config = dict(
    d_model=96,
    n_head=3,
    vocab_size=868,
    rope_base=6280.0,
    init_std_qkv=0.033,
    optimizer='soap_variant',
    weight_decay=0.069,
    grad_clip=2.0,
    steps=6202,
)
Each number is 500 + 40 x the weight over the matrix's rms, rounded and kept within 0 to 999. Layers, rows and columns count from 0. Numbers have three digits each.

# up: layer 10 MLP up, 384x96, rms 0.223, rows 375-383, columns 0-95
# down: layer 10 MLP down (transposed), 384x96, rms 0.227, rows 375-383, columns 0-95
up375:474460513532489534500527476553446492535516500444494540406496510489549543489527449503527484442481492584533500457457450426434478512497579470461484450484497442494544556465493538551489583581552507494480469513498514514542515549479482528443497534534473456497556472521487499485526528481469503522
down375:484536510490491542550553434484512503510464552507503522453465497418476502457455454525508554531615543441541520442485605477505534509531486479505552505563470525442467399454485523537549537528581484545546558463545548546551530449503499503533522488499517504506435484492534499544553486503581477436
up376:569514502522443466441514503482530487573635455475505472536529422475526538546520544556509499423551556385587415556434500421480490448410420559463557549533526474501465558527506427501487510522503458526556549535473553398576469474479422601489455522428521409519506511531561525538506404529577418528
down376:437490509425482434514487410479495361546387465468530536447417560442470374499559408430472501464379431539526533436476566598443525514496560440562427486468490467510484449454508505493515454457513522541460527414537473514499504551487511406491539435472490619344489555476442546499485550466427564513
up377:444535519523462480442457517549417429508510428456447544539496495436502469538535503483473433532462532514553504521481483453511511595474481434481460508530532532534521455529506476488530533464459410486510512517449541539531461465513502450504519506608494468518429491488520465555478496523523544585
down377:475487464523524466473495491501496476423541522451536587496520528541473477397478524590517527427483515440509473522487507529477505516496472590474421521489512546504506404457533567534437561502537434575534480442469473461521488507392486489479496509565515493479483466575535445494491497622414558484
up378:449492523451478501455570508529509465517537445430536454481469543453515504494532488520507455490533528536529486461517509549475500495480418496523492546504476473500494503497521493500573450475468462495530540535457522497486563532504557533422514515568537471549453463445552564612475470484571523462
down378:509504453495492428489425457493551445536501478453498585522584570482503497532471466522516421513493487512439569460457419498519484499501603520563509504497414457550533533538493532456518486482461470446521461514493500528557452549585472488479441534501526499463523519493570447550574484496505513498
up379:455498546483459531488470490505487491507546512434475459542539530436489448554520416493591541466517453407479436427452530521481532509504437421476538498555522508523480458530451507564456520518483577475517574472504452526532490548554472510491485538451580462531541543481461498486518460524544503500
down379:524465459465474485556534481534452461520477564565513547489509471490545470494506499575498495487502484457533458433492501547501452515526534538466481445473474486432522422459519561515463497552483577503447421521625490530534536494461508467523454482497486452548523526424459436513466538479531565505
up380:523493606472562498502523473427516472491456515540524534499516520545581508478504462575395447475494509542540502493502506494591505484536527510482484535513501476462532439476480506480462451500516496499482518475461509536581492511533530519482517506452543512509475507533493583522503475511482442476
down380:518474477522558535498485438532508475492573482472484464520452486563446585473500481522548470463477522503505532480472496489503440522490456466520448516475495451520483469504435471501479414445501479560518518485513429480575526475527450482538555486503519503504565543571481529531494514460528473475
up381:480549459502470415458543511554435481476520448474502566466510365466537534468463439461533504488504622531451529457462512519459497493561548499458474443567470458514517507540511546519522556481489486537410469544530522477535506531473499535482460555450515502543504584501540524480517487577506502517
down381:550443470596532472484447442529486517489498492516525527466483550515481568493584478581511436441501512537517440442532505472520493437475521491496516492486485471486466480443515461495402515619522485439493508452500513563503501576553500527544544491532509521450485416450435472501514466473581537508
up382:509464498467507560412473507470459430521524512486479554440547496541544488511486482452521445477506469478558492607486483479509530502556555531586522549469525563523550482465468490478481505515501523515474480506540530520545484445506492451441486486421476477511467506480440474467477529555465563504
down382:531502530581443518537464524485527583503396473539520473498541561488550543551459565488552501529448485501464514465413500514593557510545455546526460515449482480449491513567469490513495570482436505540569461485418489528496528495523501445421488493478413481451454529487520516446530470517474475487
up383:448504474535516510547462474482495466491597496576534530459478480478481429499520538499518505503525525551492426496520454548518480489595448514474500535558501507469529497537472452450418447528382502476488496543484545516534531521630521501506476478503541516431450568442447451455494494469534535595
down383:478523524486521515540528489526492553515497515544492414489506518434517500530500525506561482494560544434418543517469482472487508563487568505453467495482483432524450470509435441499547512514452568472436549511435503540438448453525509556457468529518579521575537480484522511509459484490514497457